config = dict(
    n_layer=10,
    d_model=128,
    n_head=2,
    n_kv_head=2,
    head_dim=64,
    d_mlp=512,
    vocab_size=8192,
    activation='squared_relu',
    norm='layernorm',
    norm_place='pre',
    norm_eps=1e-05,
    positions='rope',
    rope_base=500000.0,
    rope_fraction=0.5,
    qk_norm=False,
    attn_scale=0.125,
    bias='none',
    tie_embeddings=False,
    parallel_block=False,
    init='uniform',
    init_std_qkv=0.0506,
    init_std_o=0.0506,
    init_std_up=0.0506,
    init_std_down=0.0,
    optimizer='adamw',
    lr=0.00364,
    beta1=0.95,
    beta2=0.98,
    weight_decay=0.0,
    lr_head=0.0054,
    grad_clip=1.0,
    warmup_steps=251,
    schedule='wsd',
    decay_fraction=1.0,
    decay_shape='linear',
    final_lr_fraction=0.0,
    batch_tokens=[16384, 32768, 49152],
    seq_len=1024,
    doc_mask=True,
    train_tokens=153900000,
    steps=5192,
    dataset='wikipedia_en',
)
Each number is 500 + 25 x the weight over its row's rms, rounded and kept within 0 to 999. Layers, rows and columns count from 0. Numbers have three digits each. The size before them is the row's rms in percent of the matrix's.

# up: layer 2 MLP up, 512x128, rms 0.146, rows 320-372, columns 0-127
# down: layer 2 MLP down (transposed), 512x128, rms 0.127, rows 320-371, columns 0-127
up320 053:479524519502536529493455458507506458534461509506493527503482494514538515456455463473485463486489503481493504491471482434477544493460484536483502459483483518492520501489517507499537491506503472473519496519516474514496491514524507490463515483519503507490471515454494529473498540548500504477523521529477465515492487492515496522540467484514490530509533545503513454466537540541489505559511
down320 035:538507498496501515480524498492506504533508491452504517491531466506533516505545526498503515526481446564528507465478490470473459480477505496500485499501460480461502543519480535528490502493487509486513542475527505527518515480483537496526506499508478469538508504494493493527480517503473492452478423503496485478505502484465496506475515519491531432454539484480523452510513467502516496531551
up321 134:534459523506503530479497441506554508512492471485489533504468503481484518522466518492469501451507520487503510523467513484488499472482512509493444487515541515494503528450481548488485461499508487509554493492497444489499482479507524516508497495469523470530513544472548494501529472558474496553497490530478482516495510520528518518500531476509477538503491537476540495498477557512516499498524
down321 133:534532510505549500529475502529513492489544469501529459524509518508439520469489507495529496495514459517521477509523534521543495503551505504491547493452546511461485502474504461449473507509515493497495540469536511511459481481496476487498486479550526501466503453500503474481492503521492507498482477432490503507503513515504501490502501517495517508545457497515493580489494508494483473529497
up322 110:470505545497512485509531509450532483470495496522498483467528512490520476499528522477461473490463495487457502513477450490537491438474507506506494498499536510472501526514514508508542519529516515437512483488543460529534520564524491479437506507479468474513479505522478497514516522482502508513483517507452474498514495462514507517505493534495449512516493510493560471531476487496491518518467
down322 122:500478486502475492497542490531470506505539531502500501503513527468505503521510529519517472508461463507539460475485491496481505518522510503441533508516537450492509483527491480504542498527486555524473497475523557512492487475491504492476519515510504495504495476486451489487464516500530479447462489472538491415496501512510460501500477516499522490549521488506500542497521510519502457477558
up323 130:554508510468528496492510478498541457532479484544466442453501509507509525513490526461479489520495556488516487467478488515489475497489505477512480486492490513494511489574482511504469504535521497492560487548525442508517497525465524520520465487493500488502497511490440536508512511493488492532547509522494483510492509511511495477553474478509474513469533529488503516476473503493440510490517
down323 130:491553455490511532515495503554565503476491521492494504505499509506491501469535461468524524508504504468489512482502495537477528478504469492571542518499484506540500501494499437510502495495520588484500471501514488505497477502483500496476485438490533503490502507453521506510498519497526504485456518509510509447493508516507524505506452493451477511515502506508514507471513490462463457531481
up324 043:477500537495503542476476494493519465492497493533506500525470504494473494524508522479500529477491501507483481502489517453537552485456484490515500546519469491507536520488543510469466489469544457461509489478476480494466485486503529491467480474468534488488460521483540490532505493507506493524500521489515494582514478458459537482539509494465491543474495520477494463474455502514518528500469
down324 029:506498483547513528496509508496504561484525489491477518525489506456490463494429516556452510465523493515514525509485541561466462519504489474461506496505453499488507461480472475520486510494483523524513469528494524537513529479467451516509519456543490502519533513510508473474521471538509509491482490486502496486482505506520500503477540510425520517519486466515483502501479501488529489491517
up325 118:470448491489519524533552515518481532492480478475497545478508455527519508488494497469472491490543540497524512491508528474464496512482505507531518465442471477479481479453504511501483516488501502504544503508534472479500466475490531513527510505483511500500512548477548498462477510498446539533504501497489515513480519481506495510543507497499470498477544528457497444506451553488526505516501
down325 114:485509571507483480461555493498513508532512514499516570519463523448485492543535504512485477517463474518507510469515529491494483487492548542536478528472492475509504519532478502506490533479486519494468482456506481498491480491498460476534529513469512492526516501529494517490505477484494485524471518435497486479451473480521533510492508474481519517482530470481505508520491545467507468475534
up326 049:515521549519523531502505510472530487493460443513497507532472517478466471503491489455479457454480519457491525511488458470540523513458506518533488481510460543482530464475526531464491452487548485462523514480520506510491476542520536515495501487494521514471504483464473492500508537461466513499478499496478484524505489476507515477545523529490477506498525517471494491505475503510461524543506
down326 036:486502489467474462477529541533488492478480509477519517482503506472496489513468492515464504478475486502495489475467462507460482495509492482488490518516461484503475547487453509513511520540485514510515482468527472548464505519466502490552538524522463545504486473526512437510518454498510462533528508503501543494483536509493532502486541532494528441469507534494461486515502495511513492448517
up327 119:528503509488509538405503500518515499521506446500507523522519504528513488526478485481529508488468532495509498466484495466484535497498509499518497491462521520484528515501491505519524477492521490523495496526529504548496467532482542569520490498537493483501510532470480482455525504478444473498489511536474511505485521496472549484511458512458510476496534530490507427497521483519499476509532
down327 127:480515493466467454548508528532490532526470491520468491481505510496481490477496489511507498531504499506518474461503515515490513471527517424535502495499459465539485533482453510502514501531505555488508532524473509495521567539513510491461472465527518506497515491492479501500501494497514466496469482522488530477482540527533555508479516480489514465492488471471527524486490477486503505574495
up328 048:499512551503561570451521504507489483515457465510445509519458487471500477504490503524493495508520488494485518475504473464563514460507462500488498518467544530474550510484540518499513479491522471509544482493486484514507491480498482503493502476489548503455505491486494490513515549528494500518500503499497522532500512498470531497490478488497513525454562506518511499460479523552482517528494
down328 038:483501479516513509486472535497529476511506512540510506483532486500472489512530552446546541508503494470514480500484511520501508500499461465501514520526480526472484510501471498539492512479550475494480466482479493492504502516463486491497508455525503460490514495511461524514469482507526488516470483485506494524502482515501391527498502548517450510454499469461508525526512544498489454483525
up329 049:512520525509519542476505472466521508484454476517512474478491503496502517509463502447474464476521484457504527484477453468514527531512498485488507506457514510481549503450525530518468490478552466456527542499494488531524491476523521468462464523525499474444494490490474520512514534491460531479526512543483514503491490482510539486497463481511474529463480515518514498495516536496476528518515
down329 036:480519458556471532510456473525535488508530513512564467474491464537522526503498469523512500546530471488497471517482534502490473485542494496507485497512458508506482502471527498540484518543494458510478478467521526468490536468505501502506511478494548549505516487500489476489494469487495488512478508489551470560498489534520469478492513524454493486497513455481517549490508487474504505483493
up330 146:467495519499530537478515475515526477461505520494473486503484472504543521516490490489477488551485500488492494503517517491530471501485491510534459502459503497483507494480532483468527512442556505489516466525511520475567483551482490548494508495508485446506528492491481460492485528521470517530498557511488491496507504470479546511535509484484447447491560525491510508486541490517512491502516
down330 148:558493513478483543526478486514506533431485530497488456537534512555492511513488499496456532559534522526522486486524521521516514465523491481482498473509507469489474467492504512532476505479456491539523494528512508482490477496470471535470430476517517490511493508466492465500521476470501524488510495457546511510522497532510486487477493492524525511489505492515495535496500494502502518442459
up331 121:536500506508489542439521504486490488485509494518510527497450455521488538514482490524492486442505546471498538492496502486498480538475495531493549519484511502495511496499482547486491501549479499495506524525492498445534492506509490470520472536485502556464518523443538537510461500474539484511513553506531510518485488474520542471518476495480469462480523487502487522514476509512462504501473
down331 132:475540524497485516514476484528502456531515477481508487513485490495514493516472525534513481491522497545448453501494477518491515503506552471490502510486445481499532542488478496510497510539473527489508541477515463515502509515540502433495475475520524493456539502531530500501551462462490480486502447484484514449512487489552506503528481497495497482518504556464502533499507486503535518471523
up332 045:530480495512550503477488470467485481548459507494484502478482537483503506491511475452488492451514483478519477489490466453519503475465490533480512502461500517476517492469503512459502497491542494484518507503506505523498520496513537527455463505520561488452506532475491516516510548514483504476514523510459477522511482497463516520540494503440488493468513518470507479474458553532497543521476
down332 036:505503516497516492465487518523488515482555485496479480510516458500486533507481524510506515497477538513498504476445509548502458520470540513534500438502549481532509506496489503517526468457533551496525505515541503510488484524496483512534510478480455464485489489493556486474520464499481480524502539445496512436509465490515502455533482526518523518483525485477486484524514489511499458495521
up333 048:506479496505521536479500492528517502479499477499477524489485527481522492465478478449504457516518532465501492464544502450542547514460518538495542530484506503484521506467504557472457502511489491508512474520493467522508507504536526495452529539478519497477479518481512507497484502556495522523497501514512466533490465504455513514534469518485533470481496556545488495471492498549479508515525
down333 036:493514459515548490544532517513516548497540537489508507516533500468537447526535514449444510463501485496504507445499506511520474526499511490492506506493456499454505492531451476544511504500478520524517474480517541532479492488503541488540525456511497512502510501500504452486488487505501467471462515518462521487513489484510498514475473490471484486492495476515480484500506532457495517435522
up334 133:561506513494535496495472495517513527497460487467502529535480520471530477522490502456462441472493514500518539491507501480491514495483494540516451495513483502502538453526483498498505451506497495519512510542529474496492445497482547488491486490503530479541510512478540485522526507507460502538468507575521548503496500501505559490496456484472511474503514527483471506487489507510501536488531
down334 133:493518460557518545543466499526519494485554490518478546566489502475496475483513508515510512475486495467525477474492561551526498494514504497491473454534456476471535512486471494508485481459493504538488466505559485490493481443522464518453508484494511465501546500509508479486488503506488515511499488502490488492509475521504501500527526507457495521538517476517522517513470500467516477520502
up335 129:494492500513508545464495491488496434490482520542438525464524461486533510513505479475510484528528515476514516491510497474494493521501493520547518462484491527498500536489552531529451462512516492495499503510511491517536501479484542505482510492517508525474508522512556507493486467529486548531509536486470508508461449471473498511523461482467522519485516505531525527463490502547471546511494
down335 137:493502513501446457523524527497486525489504505471505518478491490523497476506517580516549540467505480479495498516528508510510512511516524482522485469497517518490500545533490470498496545516480552508465469481484508517512508500442455484484529528510484515525491469487513509474513520472559520544474495461548504458493461462493479497493521507504478518495512500486501542516524490476458493501441
up336 123:498465506476503489517491502519467503526466463493503505477484500517523541475485518512468501523535516495545517496516486500521525474493536533484479480499478508503502489528505517489550498507513484505491509560565489501494477498469487470502479516495525546522494495504525452498462548502493530495472490513545481532519494447497520455469494568512495485501518580483459486490489525469458465500496
down336 130:475516491508482529491487518504510464509547514483509489513513530472516515473494500519442507517503479527457466529466534512515492479521523458502475491457499497511507479465543470508504533455512500513519477510466484493536525557500487539506514474520555489462515480506461499505509451461524506474468510472479523525520464488459530507509523482491540514502545466532499514486472502542504551488478
up337 115:515472497492491526485487476488514484492497480502488487518455513528496533483469493506494500539555571510545494487489506493485485512503521518560496492484513477500466512457489521461543498496485481507507463539495464499508470533490475529472478521511535523481463491458482498498517491487483538548538469496530527510532520451519508471574472500509504495487481500508484489533451522537479533486480
down337 111:517464514485512540516496481522483492517504461507505489542469505486572494527472472485513501528476526487525517475487492554523498547529499461488493505502486479501516502490488531476532497508469555532510525461543535515482480461498464480508483489508464493478522481555477485485498497461478491499470519478499502399524504500517513520484508487467518503452531511531475524504514507496504478520498
up338 133:489466505518520553478536508466497515500482480513490503462533459474482512519525474514441472436527492502498491484468517491480522505452510523509504513499469498504499488481486508481518468504513495483578480491515442471502488499474517522516482535458536505484508537476531517501489477499502532548525487471539516517494516513525504497541506475503500520471498516475490454541479538534511520528455
down338 132:502544493498506475517497476514483492475506540516526482526511491516507482524537473479450468510489484466524474470477512511513475491479509487532502501490483484467496509553477510497491517511501553505526484431542502534511482482539479487513516485478502460502510527461461536485515506494518476539493515495527512432544478497474461503503475503530493503502496503473493540555517557491530488479559
up339 133:512509515520515495474525480499521499532475468513480532530465507486543525498468496491496470476528558482476489515479509495508527499480481509494481474502477559505486476486528503461536454454553492522547516542518476510554514502499509486488473512502516503495465479501519507499528490534497530534503480546531457522465520519506565428520525477509507507492516524491490460472498536494514498501488
down339 124:508526495497522549521503514506509522492551510503479538533496478524503468497520497511498504504477489466541479471512560544504484494483486490471530494483420492511519521498482527482484527506500526536506451477540513492469488469446493535462493468512463464517501519521512474497458493477456497507469498484553515471498500530469498492493502453489495498542482470488518492460504505543498488519545
up340 126:513493506455527528475520531503493527499494504471503468511500466522497526524482487522443493477544572495505520507522485487506463540500508536542511511481501499493512477456489503474500494483521492491482512493528496457492485475475488507537482573474515552530490496442567528517472482502523497530518498478505500504503509498501515499514493469526470554493561554513479516519495493495490525492478
down340 126:513451517533506483515534547463467494485515554482478457512527460510526497524484495501468522508475541472499488504503508524487503479512523484533454517468516491555505518513498491462484505522460500529490514516521505566503523540481522491520512468495504499515534451495521480493492476489522501520477524474504556494468522487499475466491526506475504464476548509494485465521440463472521523492505
up341 121:490485551479514528494535489485479476536476526493500475484513509496518533452468461539496493473534470512525509515537496498498544506451523519517495486525512532501498489511526535519505473464472438526518493514476449521484467539490506547437477497532506505506497506476485504516510489503508505466512479473560473545528505530452514484532525503452534495465474483497484493501490520513515518489493
down341 138:472457537495466510500480493502496475502515476522445497489521511461545516503472530485517530508472523484519474552502515550552500524462513511486500493506491487514514482470489504466554471496504498492500543463516472517504475533539454476484481473530485499507529466556488485514473450507511489479479497479531545508463493517509535507483469478502523474515528532496477537507514496553496502530471
up342 117:497504534496524494505504464503548506494434482509501499525513514513510491524474478480484510551510509492476501482531496494489518491482487477524467480506472541504501520481496496491521447492530510521522517497505467492493506540500552528477512515498481458452468501501533505539504539513451496539493549512462453519498467519478504491543500500488479541475539501480585519464493473511516479495542
down342 112:523490483493526494488500544542439496463508504466494485514497472490494492485497496504506472531464520491525515533510553578470478526514521498510486480497536491507476514511450541509561536497512540515520511455496543514515497494456463492516475501518512489513532527492517512483528478467514493485499481460507443498463463509533459463501515470482507530512487483485469511493484477500499522533474
up343 060:485523531540517514473508493515498465504484495475452519514473499488488524510464484453504503473514527508502514510507501452511492479488494538558507511515471511497499507466544512536518453493544468476524490508507494500520492522508510508457477500539523527479449536501507495542505502510462525520505523551477521528512516499457537450523501471483491513446546546504505458512505481537501525547495
down343 056:516460516503459478523503531546482526508518539475509514491531477489512459534470559515494502496505518506481490521512522504467477537537517484494489440515477495476515501538509492480482490514438564517459504505543494543506515503485502519511503461500451463515514516491512520466487522480518512492485497492481480438482497547526489445530494470500501528473480511471465511496523477483514482529508
up344 051:508494514531507550472492451498523448536464513486461514489482494514500489484460510508476529486503534472481493498523486442507523483470488480549500528462508503468531505505493497507512487462478489474520484516486495489544477502550529504481468504532514497462457524483491477520480513516491546506504518511453475558487476521501518497524490514525462538502531536482523497497512518558464524542528
down344 035:513478444503505486539534524534489541506549488467501496517497524487493506526501521498499541496489532529544488446474508505485466488499520494523509536488480496490474500548487500512473532518486512527515501528495499570497481523455510482476518445512469477502502487541516500434497506477481456498467478491529525487508506478507466492509567483488480483494519534476500506504501474505487441481535
up345 121:536511497544490538527488534519509480515519511483514485478473469490474521494485520520473488492519486520469535505497462437515494484494476543504510494516501523517581491513532455525452514503501499436486523549478461507484498509519491481491508507459511525508502514498529461530546486498530525450490493507554510512504505524472551473486510508525488473508480494474476487455534499525489475503515
down345 135:493493514457492532451500504469473515524525506488529538498502523486473482527503566468503532518487502499555551486501503511494499499530500482526485484477502515493500518514495497540519485466486543481477487521459546523494517486482464504493528483450511514502510502523457482538540485517501464506519579459468484473524477484560464490465491505499510464457500490516489490511524471520478508519504
up346 137:488482508557513493498519465486523503539452479491471454521520485482533504502502456479503481493493536489490467507528483493514520503498531509494470509497524482466516550489548495534516467505476493489500528505560518483479494546513482502474528490528494479508508512502503494472522536509472524489495521492505488498523515496482512500503513528420503571500543510498561450509521486482441534514486
down346 137:491483480533489492475508520476463521491495500522535526532507537468491489501472553532485492446525480463487503494486497546522540506480455497443541496513519504506536473519465480512539519551499520524492532504457491493469515537478495447461531502488504495493545452491537486536468533472488481469516515500498525465497441490498513513501521492530463486519527500504485492525506520498479480483493
up347 115:513494488504517561505533508507455477499475484502517525540507481521491541518470508508510482478532517506522513438474479458460505512499481518536524504467470498446492509451467559506484512517490486519509518483533487509503503503498484486495469527565507535519518545455547497542476493467461488485475488498498498500480497475500499453502526537494503495467538512496452506532510482537518474505499
down347 131:481531499456498465528480497508500474523467503488520516517479488491508470480463517483515515551486484538458464468509517497499493479504494422521483509501456482531512512518462496522495493522513561503513531513489509526506571508530504473490475501538468497505521532472475510515521486517518460481486494534460536460487510481499542488454496499462530460472521496476489538501504512493542505536500
up348 040:497493498539575490503483483499542462525445476490475520504495478490499498482507496438508526471504487486518486499479487472488492519486482512532485516443493540484516495488529497488545481498540445496527515516519443509501490493490547527467455543537543489462458484499524521496504518529499483538484508507478467515499510469492502500521450512489514522478534515543510464506476514516484494526518
down348 024:486500424502489481473513491534500494486486476485479495526531528470514481478538562543498512497479505512502478481483527534492484500499470496491529497535528478451494533502456472510514502479486581504498505478484550501469530481499526480507528505517479478535528494487508472459468502493536533458474515489459507434501501525525502498528513522526547487511509522470507485484523493473479507503472
up349 048:520465535469532526463495463477480472500464476492509512485467513509483531500512488457481497542480512490491467475523499471524523455462502493533537555519467542512492499495527489489488474502531461459479517510496498519533498488531483491483520479522534525486456520521502534511517511518502528543522509491515461555551519470475530519495462500508505556478502511521494517508509530541482517546489
down349 032:485534465488524504497524518510493472495512474506486496494493506489515451499452487523524499478462493510481490512498533542494471522518493465494450458517511482486476514507479498504512462476488571519493522513510488518482560480531470480531533524512482540506529481506468517495494465510514483519485474451495502463443513558547497507525521543463526458471519518510479510499489475534521475465527
up350 138:476478494563521520498483505516519533531518537478518489464452454523521542503475498513464468528519522484497480501514501497476493519471526517506473525494469524474512472482487506501508518480551470460512460505510490478523468515537496502482495470515495495500478499514453511486454539493513538482486498536462465541514466501499489441525492487519484490477492505497534435542499543492502551501510
down350 128:487508479540492486512516497514504504457508480489536498484475552506466521526512495511547524470446513511441497496538512533471522533477451545495506512525510504478480490509495502477489484480492471471520545459495466478531499518507526474532512488539527495463490466513529494442490488508503449512488510496487501541543484484531419499503499503527503503487481499488511534515523482494523448514496
up351 055:481491547516531525471492496501530464498462482538460493538451493479529484519519486483459451491490542492521463490518450479554500451477512520473479479493497536485484475459520517463514490490528455477502514533474480487528478491510496496494532515490517490451517525493519480518530490493487529516548511539482504537510520466464504520524531495498484509496528524485525478497491502559504514537505
down351 034:516487507530504480450489514479515467485538516537517474485540470494489497514534532470518523473492538524467488516496493517469478521503511503541503508478508520526535510488461503516464504484559498499524479501502506511498464511465496500531488469496487452497478525539521494498461479474519429498499551445485552490532478500534474516538461507502505502506449465478519527515490496527495488518547
up352 139:509502482487505543529458504485465494497506500542503508463478477515499528483488501527471512469532482519525517472511462467540551521474479511536497464495481486478480509463498524482475524488478507483546487526493503471503447501528467479510469504490543522495487542451498517533472494547483531519562496519540509500474540496489505478560478491510467507514475515517493477472458533465484500510482
down352 146:554481449466530497529518545529494501497529461464530492499494477498536521517525509488538499532469504482479498498469477488517508496487519464499496473511547479485493516528474510500476482494490479531555488500520542547472443497455522518508474448485466513543507494503487510489474468476503479491524521502459527525495459508495510511480512489487520491487549506501496497497500531474529562537462
up353 049:521502503522507521442533465444521482508475480528482545495482514507500480478503455475486511489483509452539490480507471479497497492455483489513464530458498515493517495502498504476509476519504463485524481514526485482539496527542545481512476525483523504463454485473477507507489494524470489492542523526447473521518467466498532500553504486458504477498541538487515460451464502506518492526489
down353 030:452501492532452513523471489515502549494529460506498467465505478512482492498502475537542512515498522482482488510519563591555511503538495510514493487482528476484485501447497502509507476463485520497450505513475513481537539508516497570486488522484500515446527475471475504495522459490508528474491479466494499484506504522482494502518498519487496518475498480503536522509509483484526524513462
up354 091:529499572526566533497479493491544478528457505516506486492475496510532498509459483462447484479503508495516503503529459484509516516466497496532467487482491526518495483493527518492494491496500440499520511499522452506511468523504519493486494501516502510464487519497493496516510536525475504529485517538500482544530498489441539495537502533481463506481506528513510423495473524533490507497554
down354 102:490478490483480488498527539532511488524556449548475471544498494480554526494489493492514464523458503523543486494482499531490495498473542505528508546503478434497510474497486502466561532515489515498481494492500520515491469549546453465529525495533464476496529505506475493483462452477523520488517480513548536512470535482504507493507487503501482486513504485505486500530507495529486507484477
up355 048:555479518548512514481536480470532503510443502546460522509465492462499510506504512501470505464506508507487522453509448498524497534461482516512483488488532541484543513509499537533492471520509449508486517504539478477532458492502533528503500504510540517483504497498498521492491516522483522519523529529483510529505523494448537473534479502484495506448508558514496488523519508540483529516531
down355 030:491551509522507491512473521521485464505487492494497447505537510507505496507556492498515507498472423537521518494504501493501472463534515486458483446500500480495505568491512453494499520506464518502496456469519496530504541465492492501499554528475481508516527468511504452525491466541520504540477487485531469505508505489505511498532506556513522449495529489486524522498476526490478471497508
up356 044:494474522511562526513509473494533482543464455544516476472476484478471524481510489489470467497493508473531476447492497463486491465504467476493503519492519517497519517471519541466521513477539454464487522503506494514536467534539500496504525494537502519518479486506521528522473510541465547547499496480474469556493467477517507500487469490492500527498494534523493514464496516510447476516514
down356 027:445558509496439491497480478514499492504498517500461488490488495492497489494541491459507483482513508532527502504467498540509499481433536467525506524498507440524486531503502464508491562533500509470519511530477494521486479524495482485487523525479514469477505454464518507498477478513528509500481502470505490480530475501519533511501504529493472549460541514498529519564498530516515473450505
up357 043:510486551468520560486484464469525499503499456539485503467470479490494495558500509494481471470506533506528538523513491485509540483487487509543491492478518525509521471468504509479476512483526473467506498508476521547514514477542503512502485509536510474471464492469514531515544511505457499496526544499520479531500488478504473481523473520506507530477534561527497503472498517555475479531546
down357 028:477473477531520483511495514529476488483509527477501467488569504527461495499515505476454517508509532511503492493507544533435471508509517497499531513462500482488533485476475505517498509564495578455514496527505507510479540525473496479458504470476476504488517510495504547500483506485512452497501504496487502481500529492556492489492514489446502510534518501464478494476452503481482494560497
up358 050:519490521551561517512532463493500485483490504558512503479485486481515543511503502462473474463496515502499518507497501461495551480449481509501494538486470498472530519484524525462478502531504469461502547494517449509498474503499542484466534528504510486466469510474504515516527512508444482502493501490476487528536485526449504505540499475493474515502515524526501511464517532521507520546452
down358 035:463457496499474480494524511472482525484525522466532509500496539449469498508519531471521513499482477538514550515533497457470451521498520505498528504506510527502529535494507502511516469508503506518498447493484491498494505463446532511549514499451507479482535524535514476490468491502536489483482457482443519501520490514481464533459545515531489492496517521506486528531519488454486467464509
up359 128:471484502487495497454473487479542479518465477477507522498470527524490517467464507509470457494497565523481513490494473488512506482493510506467456530453489476487566498499519483500480524532517483495543522526485471499514508523540524506527484501498515507507461524511490555521533505510488536535518509477459535505486527545484499486485450482509484530518532497458523446517490494477451513508522
down359 133:469472479448481442520519483531514475471500471489500513513514497468496548516496500487509508546522523467505509482484523526526522500492511483485484477455519473533486506516519562520474523514538527503485471494526513519464516477496521447473472486497474502532497521531475470462450526492476493502478504543514556462496505492520460480469501499471494521549496506526508547487544480506533499487509
up360 051:523478539496563518509516497492517497497446500504476507476500441461531513534476496506462457510520543463517482476480518494521535473451518465504491504506523520487531497453521511469530488501497452488481488531512472475535468506523538494497509500474489519473499520507503530493533520495454533547542533515482508520500483486456537521529520496501511519489511514486515478514485536506454515554498
down360 038:493553497520535520531505504519478547486487488482519509548450568473487473461498524513487483523498468505515526472514542522497489491498491527479488501499475506507517497470456528453486535510477569536481475490511475522493530461491509503438500487527490506503518470525504457478469520554513472487500462501513489463479521502478543493494514500450507465522499486484478527513495508482482497523483
up361 153:520510496495489550477477519502509453509510523572516565474496506510501511504451510503471517519496564485489471513501510497471505504480503501494468469491496518522541523463506506510523511517490480466519455530485480489549489504498498536477490552474485485521468535482510534513498510478508500522540548514488511518505479457494505455523473482502467488479521497527516458517457459540498541514475
down361 148:476512490520499516478457470500525494524511463508489483496470478481478472481498475494477468486470483538524491546470543520529522505480485499492502455497505519535488506494502518568474527484464516513498519491524555513525507513503485506481519507476531478531520549502454512511539522446507543508484483532498440494526472523506515506478499494437527514504471508518522500450490477521510557480481
up362 135:491524505478487492497521478481510488484448540502516558503466553454515523462475522490501500492543496492514523502488481495491534487459469495533479515487468507456511524471486481492504459482508497504488485519485483513477508458523502497508524526514564530555510526469554504499464537539487521536518474542456467518484503509504521501503533499516500506510502524479480457486500514503517478559541
down362 137:484449479511516462470501474472507497519494525511487474494508510499534478557494492502524466522521521450496515486530523544519566518515490536477501527512503470475477473514530488491503489493483469519498549466502539502472455483513542511484486525514486478487498499536508501490560481498447486523479486471509490500495470538525433487510467501522513483521457449524511497519515529526500501464508
up363 130:496509526494532513487507445516555500512477510483466512524472485493555456490494471445458468525513507495534477507540464501526476475451498524487540497499552522502499511503522507490509485480518503503493502500541488531530494515500558530452469455516495464469499475505500504491564520487496490480479524494474484488513467452493548516504474510500469486516539512485538515474508499529479501503522
down363 137:470478515418475501494466534507472533495506495440515501510516503526450510473488522516491552528495492510510528486531455480515512497501470519511497514485518511541511499485517557513478529557469488480481461534471509502496494499482496519501499453510466530506507495513540495488488480440504505513484468487556528495512484501515474504478565514546519521513494511467494513500492494510472514459511
up364 124:485515515508484502479493488512466451498474483495503575478522499489494499489487493490528521500552496456538487506480491504512550461445497507495518496512489499515469511444509548512501493478503467493477456511475463547530530478490543465529529521510528509499516516468540507514494519551484474522524482507510510537475465480500489517484543485493505487515540527499511489497462507522518496576482
down364 136:520510467526426460495505497524454512484508510499518520514486522495516535515493518498532500494485482509485488523485475562515518542469504496508472493553500477507487488503458517518532482486504475539463525517524509481506491499521532504451490506498508459454508517545485510549474527517453459521502496494496479449493487518535480478508462516491506522511454468485516547466500541467503506469527
up365 078:503520521496542526470475464520497499552453483523472492508517486505490520519505475487475471518517528500502474461529476461519549496489490502526485512446486494492534468460525523491501519468515480493474524510481471491537457514537501514481477527510530505449480504504484502524496518537489538549513534507504506514513493493487524486521490482502504471496529581465500509486558559502463503528488
down365 077:489492472432473505470463488533526480447521498470496508473485449499476502540519530520508534509509526498499510481475457457504522474502486463495503513539514507507487542491475506530503483516457480534555446464484525506471498480458464496501478509490500502503499479522493492507496486433473500532483477510485555501524512499547473496500511498533511477499490535503527517510497556483501516461512
up366 069:521511520533504526478467469521536494498480494498444490445493486512513516482496495461499489492509517487515489485495451427500534469488488526522487480452523522498531502474521518497525462476478445450495504537475498502522480518489547513506490524485523539496484495494522484488491517545485509499521510532492510530501464459497527515520495512460502513509553548478503494514516525504472478578482
down366 066:518477512487541472479504414515511514516517522515506506477482518470498450519546512514464516466466489449491515491491500507503479467479535517493542461545540474504475503509458502452514480520489508524506519464522487532523479478501508470493527483527505492526504493504458521486522511496473489520530501471474451488508495465545461520475506517507511493525488480512532520513547548524506481473533
up367 053:509503501534531527496509514507472474547481481524494511497468482453501501496470492447509491493471558501520482520500468489526487503477503527524477474446472508502521518484522496503503455491467429485504473509487462523517452538514537506472489501497493500458492541534474489517518533540456528499520513510495503531524487500464499481501464508494513568474485555466491500507515516546478495510488
down367 043:504480496490477510478530527519532498498519452496496523526523525472513495531458505538490542457484521484455542477524518498485452490519491465489463455502507506499516503479506507547477499505495479515519514513511491548455515484458498530554531462501453479534505527494506469517545456511499486524509499468497514547478513520516495465503537538534526498475539503502481500490512463538501526467523
up368 133:516543494493542487487510487530546497540457466540488527522482524450528486510480498508506451529537558472467500486535501504501536525490470480511475497496460528503491498506546519464511461490547480530535506549528462511517506503511522494522457489498534515477488483506511482502520497546484530501505488547499465555481509516471555451515491464512498505495493502495482479479500496496488491514486
down368 128:501530484512513530506540493496520543480546501516498517531505487518529502445508494526472496493499490479532486508515568555496532506499492543513491499507427494491542498493471493506503526504517499516500456453554483496487490470491473498484464470509439461495484516532486459487456479468531484514532510494520505489525501523464501461494471484480489505519500456473504497477516520520527491544530
up369 121:478494514509500479495468490515535507488487505456488534498498495476534469515508468478549504511485525462521480516485484503527507485473492505505489493521528492521484529503503499525518474436481449530498460519459517576479490496487498509513529498514509497493502480501498470483510547520496494539495518537482525561472404487500498529484523479469520482521535561500548510489509503486502502529504
down369 124:503496515561506476483506515501482509518522499487479478501487506514540480501513488521460483482504472537528442455535531547465466477449491493540490542517489514500449473522547451501490495531486522474516528509510482508525499549517523486480499488537522499509496516533470471514474517521466479458497474484513501457510542497510510464475483479474508481488509497465501497488528489473535508482564
up370 142:533537518474487510499521495509474498501476535498497508471491500491506532501499515491472494480495545501498508479489488462486463496486501512455493501487488520474533537459472526459470491488497496469491475511480503436528521462491495508523521545514540500530511521424513527485468505503472543565552508472537492501481519510537554472489536459509500512529519548474497477497475487499511497539493
down370 150:487506524450533456495505476511496533514490501526518498495479546519519485528513515513458521481508535534503520517435499490461519520528513516499517505500491501488484496535458477492512485484532484507497524490463483510484515453518526491471488541526477493480456483518506481551476519546518488478479504454484456518445509526530502515509483484537513468493490493530459496457474541463531511480551
up371 043:500477522478546554494457488501506496511456462526515502489507466519513485500513490506459463511538499490522468515501495453524491499481481535505504475448527530472518530515550522517499469468469463470528481494539496552509497513516481498509517486466543515494447536542495520516512495504509529541524561515509481512488502472490512500534471513477521495474536528511492502501513526495467531543474
down371 024:515536431526464480500495508496491494436510512514549518501469494477520476497470488536502531485502477536489545520503482499531499486551464503480474454503499536446521497484471491505490486470485529495485449514470520506509516483496473494450502524529492497556499529509538472511470473542521550497513491521536501493480472498488512534507538538510542519504489500504516489475490471475502471528491
up372 129:483481568500504491495546483529527484542481535509517472517483515495547474476485457511493441500503488500501491514481500502516508527466526517517475479506511525507497482528533483476471514485445453482554517517550444514502484500506478461489477507457492523493500498516513449532532529523518465496524496476508476535520489494475567464490507504474517502484493511542483489511459502502505524478520